config.toml
n_layer = 23
init = "uniform"
init_std_o = 0.0
init_std_down = 0.0
grad_clip = 0.5
warmup_steps = 40
schedule = "wsd"
doc_mask = true
steps = 3119
Each number is 128 + 24 x the weight over its row's rms, rounded and kept within 0 to 255. Layers, rows and columns count from 0. Numbers have three digits each. The size before them is the row's rms in percent of the matrix's.

# layer 11 MLP down (transposed), 512x192, rms 0.166, rows 132-156, columns 0-191
097:112117133124076144153128170145116115112103130099145176089113086181109132088142117135124156111118133115129123127154163116139125122129119108116116139148119159118146120146163118106154114157153155165107148124103095141130118125108065128091113135107103176110137160137116153143129131161095131118135101159143066106145108130087138107100099134086130142122093117123155146156160109130079117127083143132120147094126145123099122126177092156190100134128156156129130123177132121085133141127110080118135102079137089095144105123149104104167112144133139131147149081083098105115122116126129153132
099:127173112121135099145151197107142122104137116098132137121106101141145141126128103124104161150162099083130133135108151141108173140157154155130118155117107148106115100143109136126131154146123126114145151122160119155093115136099106091148113086119095122106125175156107115144104118094142104194159105144130118155084169127148113171131135149108151142112150119097111145115163130114156152177143093132151152136112116114107186140145167131123088097104091120151119105141152113138132143080109111124159085100163123117144102141137117125130153104136179123166080136134112123085124152071136152148
103:109129123137122121146170129160191146124123124134154151110122184139150157115162136158105152103103117121107136147081112159122128126126142130141124121103180171118128113172113115162121118175109086128104162083148126120108088139135135100152149151142108178135127156136150111092136130118136130136073192106119143164092127074126137162122154146167122148112102130147124134117139175169091118148088111131143120116133100118122168104144098102096131122089124132114099125146103107188115114123131132104159088113118147117130126113154179131143091173141128174150134099123117136120129132136146106159
103:106166130192145117099143167131161090141135111153113157131155154128116117097110145160128154184130126138107116060142156181159111084133153100106150132102088154104163134107127156124137139157179102114084087089128179094159123130143124181156115124099110128134151114115060154141116071131116132110157101165131127110135126137146153094102114148121107133112146147101103142108156132119123113117131117156128134138126144100137155148123103107121151116114150111165110144144174126098125123153127121152112131151099140154133159106123154103112148135174106143113127153135145130126139162113137079130
091:119138115127134145143096164070149115115144128106134152177146161166119082155101092066172147172115115133114148154155141134131117117077145161140104108100103125191096132161088119163146100139141126116109139084152128114132123106092083172128107167133117168138136175125109122114140158150131100109129120105130122109126141147111101109155113132134131176104142116110151128118143107141096086113141100139158158144089148125139119129140140134141122118124117132087139113136197160125083115132124145161149131135133138133139125148145134138101133161124165145169142165153140105138153088100160109169
099:157124151098112137115107171137163146123126169117128112087159134152097094091133150124134126114130128098142130123168081143137122088167135128061112140103128155096119152170155141086162123132140187115120117150134149074151149150143088142123088100084106145093131155149140137113120124124136091112155118129082144102098110154089116147116095119095112155144129133155148141140136143122102141113128165122156127149151133118122163078126124145168129093112150136142131099142160145145104111176109130140141159124131117140120112089137077185100133138145133124180113119133152112131162096096161105137
109:123124123114104135102109151131145156139130149084127145126099096135165107142096135208131117135137105172153129146115100075120074114138133223158124112138144171140137110158130119136102124123152122179099101120128127111168126108120084125144134116149091125159136120113145149175088112139106132147128149124085056108084155147151157138121148154142154158140150129103118114159128105146139147112140146145135100102125129127172166076145158126147148142115121125102143175151109118137098113090125118123152138114147158132151136139120103140144167163134110130084130118134098108136143112111125097127
100:144089115122154121122143147108117104138085121148119096106089157169125156099146129132143088111129140118094133117165135131111168161167119127125142118121167146119121121093154164179088140121136170139124114119094127163152119091119159111134137122090148173116088131142143140124103122127106114152081166107104118102160114113093150126182155126079123087150094119103101150144132116108100090154147113128102153114122114150092123142134126136117123178127143145186107119104139130070131108119132104112082115122144158121149117097146127122119079119119122150145118149124112068114111136168104183151
096:150120149123111103150113132122128121174126149113130122101161060113154107114129144135122136123156112098172103108124117099127139115133128178145083133116113128080129137116149083140108135173112105080163113143161092092154155121135090137106108113151091194097104138148119127109181121136140123100103124110156121116135108137180150144105131102172102165119108103092124110107178123128105145173175121134152134136103155128147139139139140154144126131135130087152117116138137146115119104099148176144111132153094146168094106130108117130144149091111146115125170144138108112138094189084137131140
096:148166133138095112166171104113107096134124135082148135180193161156135115129088120161176164098160158110140142150118183104101133138175164151150116128153144150105082095100158103112117108124100135146162119149138153132103131166087079115097152107054141122161136143124163101144138133119093123107131154132109167118135123131123122116157091133152149146099146150151103143152125138119121151145136099147133103126095115123139107105131144136089143112147113109156140109146136137115128115155124135104106130114102118079109169123093122147156125149156132126179109110153130141155129153126154098102
091:085158087165132141116143125152126089119114148100165160111121165109118168138144148073103095137137088096132114091144125138107170139118085121127110115140106129142110160125123131130163124091160139131109124180139093109140157133093111130126135124145122106104099116168154117071080092135099123094143107090147121103127104118075146119135133114119102135128103117103109142170158126116130106129177110126109145126145154135100121104121165110117194116191142120120112117108112138124147130110127140096152073126158131066120108139141126094111133104142107147088169095130154104094153133134126113123
098:128114170171130107102128135101147103116123120131122108136115173103148131119155114092134129154147131136156098146146114141152167101160160109119140122085158148107113190132124156188155057140139147148123113118064111082091128151167150135110117132135083138134146103102175095106115129134120123098166119124121127145127148177094116131127106130175130098125122156121134151131126180140155106099117128131094115098150133134132107109133167113145121115155111140104106137150119107155099153122088153107135170122165142102150109062140111129103134135116085129072138112121141085144135134114109138116
096:173155138142113201112164166126076120145148130089140139109114136147144128099108118104130053132104160160126131109132119124159123095125118158105113135158095108137143148137179135127154132138125146107091101130162131112107160142113117131116199140135146136101117121120122128121141149100088150121153096129143132112110118149169122111124110133107128128110089137130091156083140142176168123164172118136103100106121138129084139147131121154092131090094170178147103145152116125146133136162116160149109134143112141088103139119130144148182128101114111087161146148125093113118130162158121124093
108:153114095117138111121077112076123116182128171114120130102142134131141174141124109193161107168122174152100134118134169160079151131183121120100115156147097124073144143114167097148118097155143130145082141118132120123151095084081125137145144138098108108125118157140127126142147127134135138120128138119126142147144112114160138101170127161142122154111151150112134116107128169148115103115139134133109146084119127124117108131155095094089112136094120158166098122188115100135181111164132164154130107137133124138112099131076141120098112142135132179109136112121123107120121122134123129070
105:103131178122152110155140134124159142109112158132129070125145152106143151146158161092124111135160099124155100116135131118129135134113117148136127143142074092098135133101117077153144144127182133119116138091113121107160159121128092127109161106109107151152103170095142124168165123145112161117113140099118119111112118125112122120138131105109134147117202110120148116144130148147136103133138162115160105144161156114161195138129139155112077106198121152151133095156129119109107111145079114080142122152113161125143170135170102171143106158089096145141119102120129129116121142155161129131
101:143152136124118124188152172146146171130127150114133150154085116127097165078134158118111139112175178118136092131156081156111111150166142168153108113125156109120130085129158158136144140126126142100121084127107146082140147158085085119125122117146173131108189141131122103132164150106169152105122136099146144090155106151146132090126136112108144114140167156120123109086171135142127118129124130128117148156095147143117117136128131145097126122103141095109110202134094091106099141102082136127123124143107124111076096135146091119117105110120122140139133164130120142150116146086134130115
101:110076096132142130125157152113106117141142126134117157124122101131151155100122147110134150080111166110111128105139089117153157149106137147173127139150120134147151121171119148107147149101124121142148113163123148109187107118144153102161123132152118089121137131132123099146144108154126130088085149146154134080142164135178139097103084137130136070107117102144131166146145105101103159113100139171159149085077135135116101170135143186119082134132147142117143131137125145145124149116140118154123133099113137080087109120193171157096125130131142096160110118133101154094159112145128108117
098:167160128101128167094138103121159087158110139154135104149117130153145144141124132103111148155099129145108106149129154138124109127119122111127139120142111107125107116139112104111146129171153157152129106088137122147164156078099185101105124103172169132146118103110113181116139122112154134064118160136131109135099142120123128143176152101173109114136156130137115105108138116141143097099131110148155143085099144144147137117122143094176099113093144130102136163077113141115144134143128169127129087172144172067098104094106096113101118099158134145168158154139094143124135138111122095094
102:100133123134129134122120142125143181128085126109170138106083159157095124129144120107149170121125112103101099105149112137078136191123116121153142143139120126173112105101094141147162112116109122112180146099106165143112081111111128134133136121090113107123125131096105126131096129165173153114121089070128152133102145117129158146153140167123106101126142149162161131126107130114103171136101125151124118167144116074150144107172153056130141157129090156154130124113139105106144111117105125128088145132110102153102124070121117107119089153120121118098137124170117149121092157110116137103
100:123150134140125105133139086146114154126092089102115128105128126169126139177162111179141117149152118155117179116107157148142097126077139135151117163113094091126120154169145130127157144105139152140146087124108112131137145113150128120150122171167090128148103149142130145075124160106106130170137109104086139139154127122143141088158131095130106140107158125082124135182112107119108143113102131086096127128070101151127082085114092160142154130141110099101133123112146129139128124112124166136088128122139167110140120100102056152146116095131115144152140138107110087105157102134139110110
099:096096146142149063113151128144150105132123103132122122124093146143151110135135132133105077161129106139150153105141104112117113094133105130129105168144179141125143116101108085142118139113106132086155145159116106134165134144143089140127099138141118167058108114140099148145145132142158143104185147123121188141115129150123123075145113190135115086136131111126130163092158144135123108123150156144083109141138154128111136178145170111130099122142138101111149110128089100116148166147148115125171086173110158115118121102123170163129144146107111093129107118130150149092089120119109125150
098:144104039112147101101131083102097168117116167069132121113106168145163124126140133091154147136126114149126109125146098112114128161142144157159107172144143164132139120163126104131118096129132139115100098126148123143172140133155126110122116119161112143109116113112083149081173128098123151075163081138138105136120157152117178138102115160117134118147122144111154129117171159105169120110156100146129174140130112124141149088103156162116126191144163145113126129105115133117176115118136138113127107155098138108128125117124143136096171095150135086123154125133103152144122117132144092126
097:135132121114167061136147123099146127091117125115116130130125158121119133109108083157145150143105089102144148129136170158161129108132108166098121128120119121096112070109149144110116146105151127152136102122141180138141149154128141114125092116082146131119151154133168188144129183090130164133147088122126136108136132130110112120127094129115082128064120177095114110129118160164106150170132159128102137120113123107169144132123147113141079090114148105105122099116108112142128146162097131128132168128113147143101113141156152098137133130151157137127098099153156131094142168142126051135
100:087100163132143192149152105163125100149163150153115157124145156126131137134114141107125132118135107161138084169126181119115106115124132107135125115104140134095168150130112161143117086127115164157135148095085128122128146134118141109147160143165131112106106095148162112144141117103105116155130169083101084126108108167125130165147090126096124160155177093091131119108123103077159167103073131130115156135136138169133102171149107141108135130107141159142153108134165137130171140125137159144113124173139139121124125163141122080129183151152133106103167142140109120117131129167127135128
098:121086137102119144108119111122071079128135122128155176068120142128128133154159056090131139155140133163157123142140131125138125125119107133143117194128155122090103155157090154121150172121140129120132124111132128153134115109134099114087139084107105149131094150177114122104151172130096136078124123114120141139102123163102116139122133136175137132105118099132118148153133147123140135111085137146110127153138100099139160116122100128089152174145149117172160111123105072144149136126161122075129153162100131148186146142123132167125096162126145111148140149084144135117129118111114161139
# layer 11 MLP gate, 512x192, rms 0.179, rows 133-156, columns 0-191
097:105110117140150145153115107128109169113126137086111156071129134174106098138112165145108093148085123112110149136141198122119103087096136132137126144153154132116144110139157106122117114093132125182115143123120149123137116129128104114122126140185146119104104160150137132133109127153105094195111178103157129103157145133121145162101143141164139118156165117128127148126153136116143128170121108125173113106150133122132128122103126150148126085137108170088085143136160133101150119095114153132122140134159109117095114090150188095109090130099118068117105137147100125159094103158113122093
101:147135079076135134158124126061103128140128132159105094154119152133124084136089114099123151121149148100119130150152146134113114098125135150103143127137102104137163156159121184135151158104115125096094100147121096159152102180142108167110106104100159115122122111152109158121122083125113121104113137156114118156155132147140170106071116134152150100193109144094108088136089072123137104114140113096143121143120163170114125108129108166146137160117152157134117122174166142131135136109141099157101119107113140118131124109159123165159120100110144105117135136090113127105162145125104095115
104:152164118135106128163117095096110109129146135146142119130112080164171148100124118094156124150180153146116164148113119120154112139132094128140126117086153109082120109109122106115138106112101144120164146163126142138155132100144148136120124087127167089113145144119114134145160162144158109157107086116102138141148153145074158097107129074167113104128170108126153089097131124151154128140150178110103117129157117123094109121111139115170109125117153141131177128188124102098134128115141084132125112165146162149123160133187103118136147128117092149109105107131106155134113123087177144103
096:148141116123146118110125176180129163091096105141136131121092118114149130155155125113148166147135151119127118138110120170117149137183100145112104137128127166109139131099118160125139099141135108108149164187172168115158096179096137148130137143139134105091150113118132166149147119136154111130141122094117078158111121098104097112149118127124164098160150113109077160122112136169139130115166173119104134156134155106123145119089105150068126120112156142152157167149111128101167119133118168084096116101137134150124110132171112096115130134160122105080140113137131141102143167128148107087
099:136138176130137113166124115150145107165113107090116131108129096119158084088135112138129135108078112139153130092100132101138133116143108146154155122169146136087160106132097135141162134117108155137124149105141117092116118120106156116129093098142160142153115123118138106133105111118061115098138136122162140137118143153154149118160117125113141094156164129129166128135110127115151092154121160123137097162164127129108171159129147084150105133129132102161079132146137108123164096137100120108122157060140122133163161142106092080144124138126072127166126203151100116146119089126113111163
143:128160158120131115141166143130150099115144102160147121137143149134093132072156130037109138112138128094153140116112156199126145120123135049124138112090121098118098146139121124108141140134120137088142113130147158168120142123162165133105137161115104123127129148131131153129131113133154095158120131132131191135131098138118115118112135126132107108102131100122144126125078132106133084136142111116084196130156101140119097145101069138124087125089162143079129086126161114123154137146128128131133125124131144121140118140138177095092106123111140107149079099116138146128077123140115137138
099:086121114158141103153179137123133118138124113148117142084101137139134142104124152152144117132126089104109133110148149141086119162160090127145159134118171106119137142146120108135123147166121128099123146146077162165129134114146105117103100119119135128079130083120109140131099095138126189106119165141155144159119138153086144132125149106117135119137129161103115109104089115139134131167145102137123097124133130115133132157137152142149166140116111134193080092107147158037139084127135120110124132133094141149105125160116131150133138109108096148188152062132110096138135108146087141106
094:102158101123126157155122106130111104151141157093114089156149102149130105119117135138102133123154119124133125175107143113147127106104132133163136136104158179104090118093127134141112133152105176129200132136149129102117144096140093142112147098131109148107120123131121124117130137124144165113105191137096128124148099146148100137135116087080108175149139115111093057135139125149082158125185137104101106152121113120112127153137157139120127115150108084162151117119120091178151134103142105113146160185100101143140143114097127160117094128152136137141143096080138124153150174127109143158
118:146116148161129158091097114143135149116138145159100151143121153095130126086157119092112100144110096128103168097136145132130149125157119117153104110097114108135148119126129137152153108044110087139142123115097128123138143108162211127113104147131128148125127131123150139156117132172155158158098126142133106131116128122128137099157127159081122111103114100128106155133077131145122109103138066073172114119115100105130136152134139068148149104120118128080161109132131148110075128146119150157097103116127147141120158117156113125097110119098170124085144131138106135089132115126132129186
094:098170168123138124138123080118111161147118158125076146139120158138145127112159155139111133179094120121170145168162156146157158134160128129152123109087144129091153107139112129139110172088120101107119127132120129138163125086110170149141105063154112190145143127154152147175177175133119156139074146142135134089125145174124088114104165121109148150116110105111147116124114107120131129113114097128143089133161158113116105112128121101140133148154151083162144112138118120125148134139138154152118097155147100128119153118146158147105136084126100152145171137107128153132166136131160115144
105:129108117096125174125150162112110128080167145096136128146132092136106137132129121157158153131181072131142181129120135142165153129099111119114140101160154146103135157122168100119127168134106143155104108131159141129083139123122128120117096145131119091150151161167101174136122117121168142107102148122110133128159105114136110098129095124112150107129182110149125129154127111128079138166124139119100139167096132131155158154088170134151119111096140149145127167134139125129183085178141130097124101163143100122182147149132133148120105117169098106148176158122138146120097136151095108122
094:088116135144092143080132096123078061133189128143137149133144109107148116116120120101121170121092156154116116087115119118138113070120149169124097125132148129116115122124108118167122181155110085168120099095151126122151158130112101137121157157130119142088100105114107170132150158093104130115150159149103150115121142132130103140165163129153157159100084149122100140140141100110125140163120155172156102137122121105112123122113153133162120158095129089113124104059133100117149143117174134115124129108107139124087129111130137123167123132154096134132125150156099137140108114070126107140
096:135095143128156167128124128140115160140079097127132155161137141131115110133137092134128160124123161087079141143106095106124117133189148080124145106127092155164146147107153128143128121161135078144104142125123184093139160130147127085112111131097111088120152138125137108100148118107085128110151174144106142106150134172131139099149127142144122165111128084164088145120145104146129129132140119131142127122194160114156095165158117096095117084118135121125118139166114119134120127137137079164148100099098114142136155160105149129133160162134111126150137140156090099102068110147153119104
112:155120150114099124137123130145154163174126129156106151130200101125133132124129108110186141120117144139149100128129142084128142117093161120073155119144120174082112094120105157111149131088131132119112108106173123123159141166126136110092105101140132133158106096176166124145112129108118131136093151177111097136115155134151136120142111088136158109153094107132134152119120135139145109152137107088128066166080173107126131191152159141124117132127125165102148113121115166127168092117106131184133140107114127115105163109111163106127126154141126124112131106081121115099136121115111136158
101:136100118141145139149158087137134139110136131146166090156143136119128116130150164143117111155113145163113157144145132129079083119147142118148124123132146184189126109121153129137119156142133140153126185098093129095130107137118109121154101111133164121106154107160091105154140160145187136121128102149158117115135127091105128108122144052148164127120139145134109102091120077128124108114121133102095112137071133100131153131111166098110109119117143115142158146132168079136121187141150106081116136146151122111095124157125075105135121109104122108139108103095071164120116115122135114104
098:138137125142136162094088137096095123094102148135118108128102132120123153100108123064134152135155190149118120098129121143114096082083088137119159170140107131121107160130136129182132149167166106165137114162101086131118115106114175129116121114106104108138083145130160171106130130169150117098102148161123132126145135151125133140152131124170167137106145116147118139082103148099112123120122131088120122131129119124147124114173133091098086136176149126121139140151151155162114121124155111129136139171145132107133172165139161133147159103164127102124157176156114160114141124141104173161
090:130141110146094085108085152113085147115125141127150161096138074093149175131152110128097129155107136165093112102118094153135163152132114100096107154174158146141123147123084134137130115098138140116126150187068113126125125158118135140122115110120116140102118166108146106127114154173161131129140131122111135143123139109162145118093121136126074099121132132132130123166185095132109150132144104099112095144119145089121072113136178125099112107144113146129121110107108088152089124155108119118083144175122101126123129134149105112101153186145139159109108125121155133127117177153095156145
085:127109121145102127103114132125133149106114122077094158069174111106125087142108092126137145095144182119152121110165116125143129147125173097132108114164106109111129128145141129141139126091155138114114150137107129121127108123169128118125173162145130094147125142147133122105081127143099117144139108116133170147192111103115119133133139121130120109109103110130128102147146103113133118126140142087106081110162137127152148100092172157149127144158113171121132134133139155137087153146113060179103134108107153109204142136134106125143137176140104114120122175148096158127143148154198124120
097:166109081112149113104125087141115120103149114106142151148165105116111122146128163136166129125167073108157114167115183136137133115113197077129118118122144092106112134121112128124161125122150141140142174130095138094120100108160081136185105176118147146100132140130136164109166114105137158140096129129108095150115110127090111149109130141104093163122135125116124102132142062157124101146125150153139121126160112139124133157188130163116139132149124154096136167142101121128131106143156131119161178141130111138109158138125137105100120132139165093112136105106121116143101193126156130106
093:157128144086140106128106150150116133143118099130122158155130104129144123121168153127118095142112138160121123114112134138184130144119077103150086113109179135135118137144092118086123128145150154161136130135089110149103120123100120115127131090116080153144141133123109112139110119139111120112087102144197135155090142119120176158118114113155172121141134140084110120157148094126124130119102123168138152140141096128076087116171106094155147121163099119140125126097167126148155090188069135140094120104131104148137108110107142067117139099156141161094103077114148115148129125138148137115
105:115110145127160141138142119143128124070124138164121119103129100103132139149141081162134158114134195120106096154124131164126120154143168120136142119131123115109122128105166150121122107150119110139142102124155115113147078136140115115127131137086125189134102111124068133121156169132147140122169135112112150180159155145107125078131113131128129141120185150154135132165126119103174106121177113140127117115140119096129148116162189159103118131089115136127128133100158113173166122103152115163086158095166106106148103099078082143091120086137121132147123109128133123112157133145146133167
096:110183161148089137159125131146109140111138116133103099157114174130123117072101089081151107149102092171171150106121144106150119107114172098142127097103127111131084110128132133129096142154101151156171122108116122144115116141094194142155146138099147131095115167115109166111116111144178113095115158148085147093139156167125094134117110111142083154143146120121110143158136113130111144109167110076123132162123149097114129126109130172163104106160115125143143122110102160150179130159135130127121108117108143129132104141134156128113130117104152158160097138122108112095102114157154125152
106:146138145117134122092125092145104130137108128146126159167142097163100106154195114118117138117144110125185104129136094150140083110152126136086088143100079141099137140122095153119075124092107136118106148121134138147097118120144128117190123108112089158150123103113129110149114149112079179114115144156103173187125132129150105126113133074150146141123105116134120087164102118177114155135140112105165121143088118141127160103131098113164138169084137137149113108130152149152169115119139141157144164113121098126093134131136128173141107146130139122113144130130106105165132137088157116137
102:140171118109149163126117164155120147148126176112115130088146138169092141156174139078128137167115088118148126127136120101096177107098135153135099129175114129162087155096144101112130133169111127129105138137091165156162149132137125114123075133142105126120149106128125128140085112137120127147033134161115093124119118116157110149121140167136127128133113166138138128144080165163123121135118127120122140107191109118123094145126071152121151108113133137145106109102108117098156099092129112162128139115110147111117100141115149161146135142099099123110127088155111092130111118148134092099
# layer 11 MLP up, 512x192, rms 0.177, rows 133-156, columns 0-191
097:104122149114176147153141111142066140102091124116142107119154151111107120128110070110107121126147081141148136145140133118117148138155133131120126146143107102105107080185149100149148120120147145175118131142172100129124103109111128159140124119075112124117135109105137117142153123180117121172115120078158137073129113158098156122111158148133108138152114151081142134134094128146152095124167145182110147148145128145154149097110134074102146161132106141081128149148107115099185110141145168091135141118137129121115108131118128137143107100147111098110152129163103077147092152109122112157
103:120146094111110133167081110133110135115089150132142098138166098123128148137107112083149097134114136110118103093173116117171130100124110112192131118132089106135139118158139122097123151145138156118093142181107130127135142129142084096130125139111117119135122108112152109122128104092133140134107129164135173163153124125126106148079128142151144093131126106128087117131110101111190159115104151125162174117096155077149134118126142141139121178134135112151122121145121136125138095070133093147107160109138133092082152141137097199146108145110113096098114166135159141123162098085125114116
101:119128135105093127170161165152125113155136092107153151093094147105142114151110108134098150073077118126136129141108185101120142095123133155122094151127130139113148170099128117141166139134114168101167111069122143149123103111131135152140100159136103121112094097107102103111148148125112122124175146131153146144133084149180126162071148112098150172122132167118105121145133145155143119114152111137129137096117106137152135114137155146095172142118117141146137107115152118153077115139120060090112131118101120103132123134113169106126074143111124144149147143100090123154105143113119142167
092:140163114133136129162105107136126125145203123129094107147154158117109161105152137136090129119123107140094139107135144108141178090060152137110115109117122096127136139162141106109141130099130131115114106127099100129123092084171100130134122134138154136158108125120118145100115108120123112150154139166096157057167112127133119155144110124130110180148138087144130139114135123096106104087102094088167129119095103153144114132162163141164130150134122117088077116147133107107088104102115076135120134133159125066112144121135135155087107099123167144138133122125149127116149165166109124151
100:115183129115141133187139132171127122131115095117100145155144118106124140095131120124138106138126100118142143104130124115131157130132120152171131105113127166100136165140105153147124118068111131124135190125134144144096123127133116093155089104150179093164114104116150164163132129156079121099126195145151138153100105190157168137116162137095127128152154145110143166132106121105142107110139130088139101104168118126114150167152131114133141150182115137156082135128111111150168081150168142097118123115140087168138141109112119106153112146118119113142106135152092100121117148158117146103
093:121125153141153106140158133138135082121137106148140100155149140131084155128132134073123116130121143081100134130143167156151199141103155075112134132077117088119122149110114131111136117143107145089150133136144127142111130127128156142105140137098148139124117109135092129097149137146119102114119115122160193134176095105119106114133120121112086120095123118133139139091103135106116101143116130105116159145125131149067102229117102121112075090139124140148099086101137113116125152159142093140110110138132132129101117135158154142128085086116134126163160147127165162135104145140122164138
097:131155136116175084119130127118124103142130178166140114137144123150132139105129138144072140107116127147153112173132132124142090123134148120134143115089159103163103108093105118128100121121160126132139147107115147101075105102105154144166140142122132199123152134125145122112162141116143143158099133119139118180115148156115163093107163063112140170136083091143101085127126147131091132129130101076110154130141168120140106166117136112100122115149172120106115096092138090144140161151140116095084122151108126121158109103121157145155110150132133126119157133142160159140132145104086091169
087:115113114159140122126151086166160153117112130159134109155088139128123129116144126090150157101112158127121134095119057136118138121125169119168148090173131127173120182130093119132147153115108199132116146094138155145145115157125114124093137124100103145142174145114106117121091155115097116118113137188113092137118141084149135134136129136136133126127122117189110162130100115066109141142129122129107122127179150096137108136156121079129096092134157152101126135102140144115141131136137120173118124127136114119100102123132167182103117136147134129171089123108101146125151119147102074116
117:162111136125159190082128123132117098092123133124076121117140110117124093109146100116067106111105068158093098112129156119116122128133123138142117115150149126126131133133142109078120129117123122128090136118127204122099133114153144095101132091161086110132099156109144149131120118171166116154157137127152120150146109110123139110130074110106132132114097113136118072174101132145142116142123126087133137131102104130111170102138120125103143132115139120094124163111201078099134137135100119128147145148138130160132163111105096148121128092105167134065131130114112129114153158122133170111
101:169121156132135118165113178142128132133163161148118102119158146140134128120146138147152145091103122136143127127093149082130101091085148123148151147115118094136142102142096167129121087132118059159160107137136146136177127104148210113131101136154158126134138106123103123168125133136133122146110119155086122116109207131133134153124144156119135115140137164139125139118102102136141106109164142132131119120120105142167119148102099149126139141095137155124142092100121180132119152190182133141133166099126165136138125135131145116130114138139136126123082126135106075091134117119138160190
095:116154132101157119110166154129150138095140095126160171145133120099099109114107142139119163127175124124151164113177098145157145145122145122141125126118139164100128124079182099155130102180111148119112135169127085075127106116112110107112112154124119111108145161153170166114125115109113137158152145123131092121117135141121115136202113122114128099103124101137124140145106129173085151176142133130110153119126073156157138161096147124124146090131080152149089150094072115135130117122153153124124147141122156128162118133135110135137136135154152088078170140134113113099096123136149158115
089:138118116100132149137136140087144114106142139122112137162167159132138140162176123126151116152119115129139126144147131156098104145119091113157162116087142114090171147167123134124148099127154168148130104135135122149113095092130114091120117132110111115139140117121138194159144119082133115175130138141167152109161092085087143135135123120134126114137107103106153141134147137137105130123137115131113152149118145154183146113108122128111113158113127140119163159131143107133070136159097147114132151059122121157138080089083156123126065089122158161157136182149149152142117077092104110135
104:164112147112133062134119121130143128145137174127116084110155134129131144143082150102125135123124134139116136104094092161133114177101126129133129130110105165111132084109115120122134126178112186130133129150134137132104088109123100135115181103191144170091151117159102123122131086142142169124135139117158127121134108139173145134085119144132120133152117153128121104142086084113090107165087151123133158159130126119118121140139202149122138159103129133088201101118127132164143087125126175101131136191134125145122129140095153115122112141142134152155137111103126156125137109152111111124
106:127126166171173158133145114146104137111106151135100136155105123123143106142120139179135141119148111128094115123076125139113092123136106128118120121157141138204088110145111147136150135142124148118126159159180144164156120096133156117108119101164121140117167127063141129145134123083104197114127133130109125139141115104132090122131104118135125141086097137136141166124136145122116127193072106138107141102119122086083130122152148116131098120122158108106147153142101115081120166101148137149151092124148069143090160110135118126144120072096140150126119121097104152158126115129127129103
103:127117178128134143154113112155155101104113176134133089114145128104143091142125116088133159114115165129116134160193130125147120117116142156144148189146164152122141120116132123164137127134150143160125135076133096134117141068142140126137127144113179146130139081116089119150124115081133111096148102097116135127144135121122152150132136074153151118091097162102116089086146113111144172132123136128099107155094142124082128085142152125109110071093119110111123113126166091167121151157137141100168129127111090167122061166137127145146133143117135099127140125146119130123111122104103129151
095:134073136105123141130132106115159115123104133135119134161113123142095122136146144140167167118134104108170105124110150137170145161128078098156106115137092152102117140124121115136128141113171133138146155156119167150158127121105134099140113089142120098145119182119154111101105158125119111086152174161096155155134133129112128142165124142177126142125154138131127170090134153150153129164122149122114102100166124111151201115126141124147150123133073101120139185158133122159123160139138115117154091189106078141168123125141159120141105120113099145129109107172131119162122148157117169163
095:158134112155132174134119163134179065107108115124136133161112127153123101143113142119133125100080151156191082123145168104117128099119138126138136128146113150125123127180151080117110109106139121133124117116148135170129123094142096126102119139148144110141118117133111133134164109134134163125104127128160129107111148112093107088154177080115125150159154071162176126084126095136126123164108050144118154145127098143125147103144145113132118124060098110132120141088127162114126139154146123125169128105133088100113147099115116155103115095125123143182125145127123142122139144097146107114
097:154108157148128118121150175129137147164104130157091146151085166144140144135160155099149148129116104156118156115147127141111101140121080131140166166143171095123134113117105103150143132151102145078134152119109112138127098121103140134128111115126124121115142098140158145135133154088142157074128141099121094112088140105161152155123135159155114126125116152139110161125105130080155117160101123125183113105129133086123174127124125067154174124096121122143140165113146109114157160092126155140114097111145146085131124105095093129111135168110138137085181106146114152086144177114092150124
097:140114158123143116122200116122153097103146122129120151139146100084134137157122140128156124084115141108148121124121066112118132145119129148130125121128115126123135126104126175140125152103150120110158107119120168120122137121085127108115148104137124150080100121150144140152119149101193167148153137098134102128136138131159140086100149118095143174119105136140135087123113106160129150094113137127153132130074127143095149120077184088130105105078117118152097127127173169114150129088147109161139115153129142111087140145136074082155115101115150141149090079110125088149149156155124114115
096:115118106126131088119094122166132105066156137128132097140114149132102104117129121137155144127078095157124070184116129146093106131136170168097174123163089124104154111117135109124119125166098140100126157144083150138157135105151141111102139126128148103106151099119121140134123127090103139113124161107130131174148129120100137036150096091169169131127134165154139112162126150122122124082091108112116105136148159146100105115115120121130079140146137152134132111141088142131163142126141103120129126151169167107116094158143102143146124109121125115171110136129121152168115134145128102095
105:149150153057133173098103122143124096145133135128129164120168126098126124125143155133093105118125152150115087171147105166144125143165151086103112081121120142171158133126162127126132110092130135139158140138109092097127185140110143090181148089132126157149105132159097123128145107116100142094114150080117161134138090119140108110141085163117121118145172131103125118096147101144089142145118167094143133132107091135113141134113144156112168110155146092142084127147104159128124136123102134110139104127113037111108109143119115103110133092141148105134140139140116116118148139154138103113
093:173117137086090129132201125100105126129153094152188131114199127127132124136143103136142185111072116163080068119134106129124115124141114150138125139143114147125126123126153139102127148103134130095138147132129164098128100163142107154096083126131126137160130126108149147121156121139133134169159100168144124159141140121124109121133167114154123127107095129146134161161136196126143153165096119137141132137140113128125114113107095094136088132124184149124116134141139124114106179129128134136119152158109108087128116099105110137146097086181148099116135109164135142115133107155090148107
104:116180148136117157155097156087132165134121135148169110101104152076124142134135118133138173124103110087149123144161153073122167153145150129113141128123105118155117125126134094127166117142081097121132132134097159140148156117114117083117127132110095128134176141088148120139151119127133150108141139079142130081143150110089131140138147120167136119106123110120161168089085144108198082124120100141138108102099140124138118130131120171175119158122109119113110104169147139127159089162104098134162078121144111138142160132111076122131119130116157133098098065115140122109123136135129126113
091:128160096120101153115121161135147154127108148115156114102158079127090123111114129130180180154116106130131127165156134132117115094153143142101135092172109103108102143117136120152137176142130139140145124126145155112119155118150138111161060126177101109128148108100136116169114169096145092109083107186099113156155111129149110161122103099109111113139123138125118159119104119148135060116134123135133114170143121091160118132116116108103154125104127112150126086114159094055173099105127125163112103140098149099158138137151094110124121128128122120141145108126107131105112105129130091092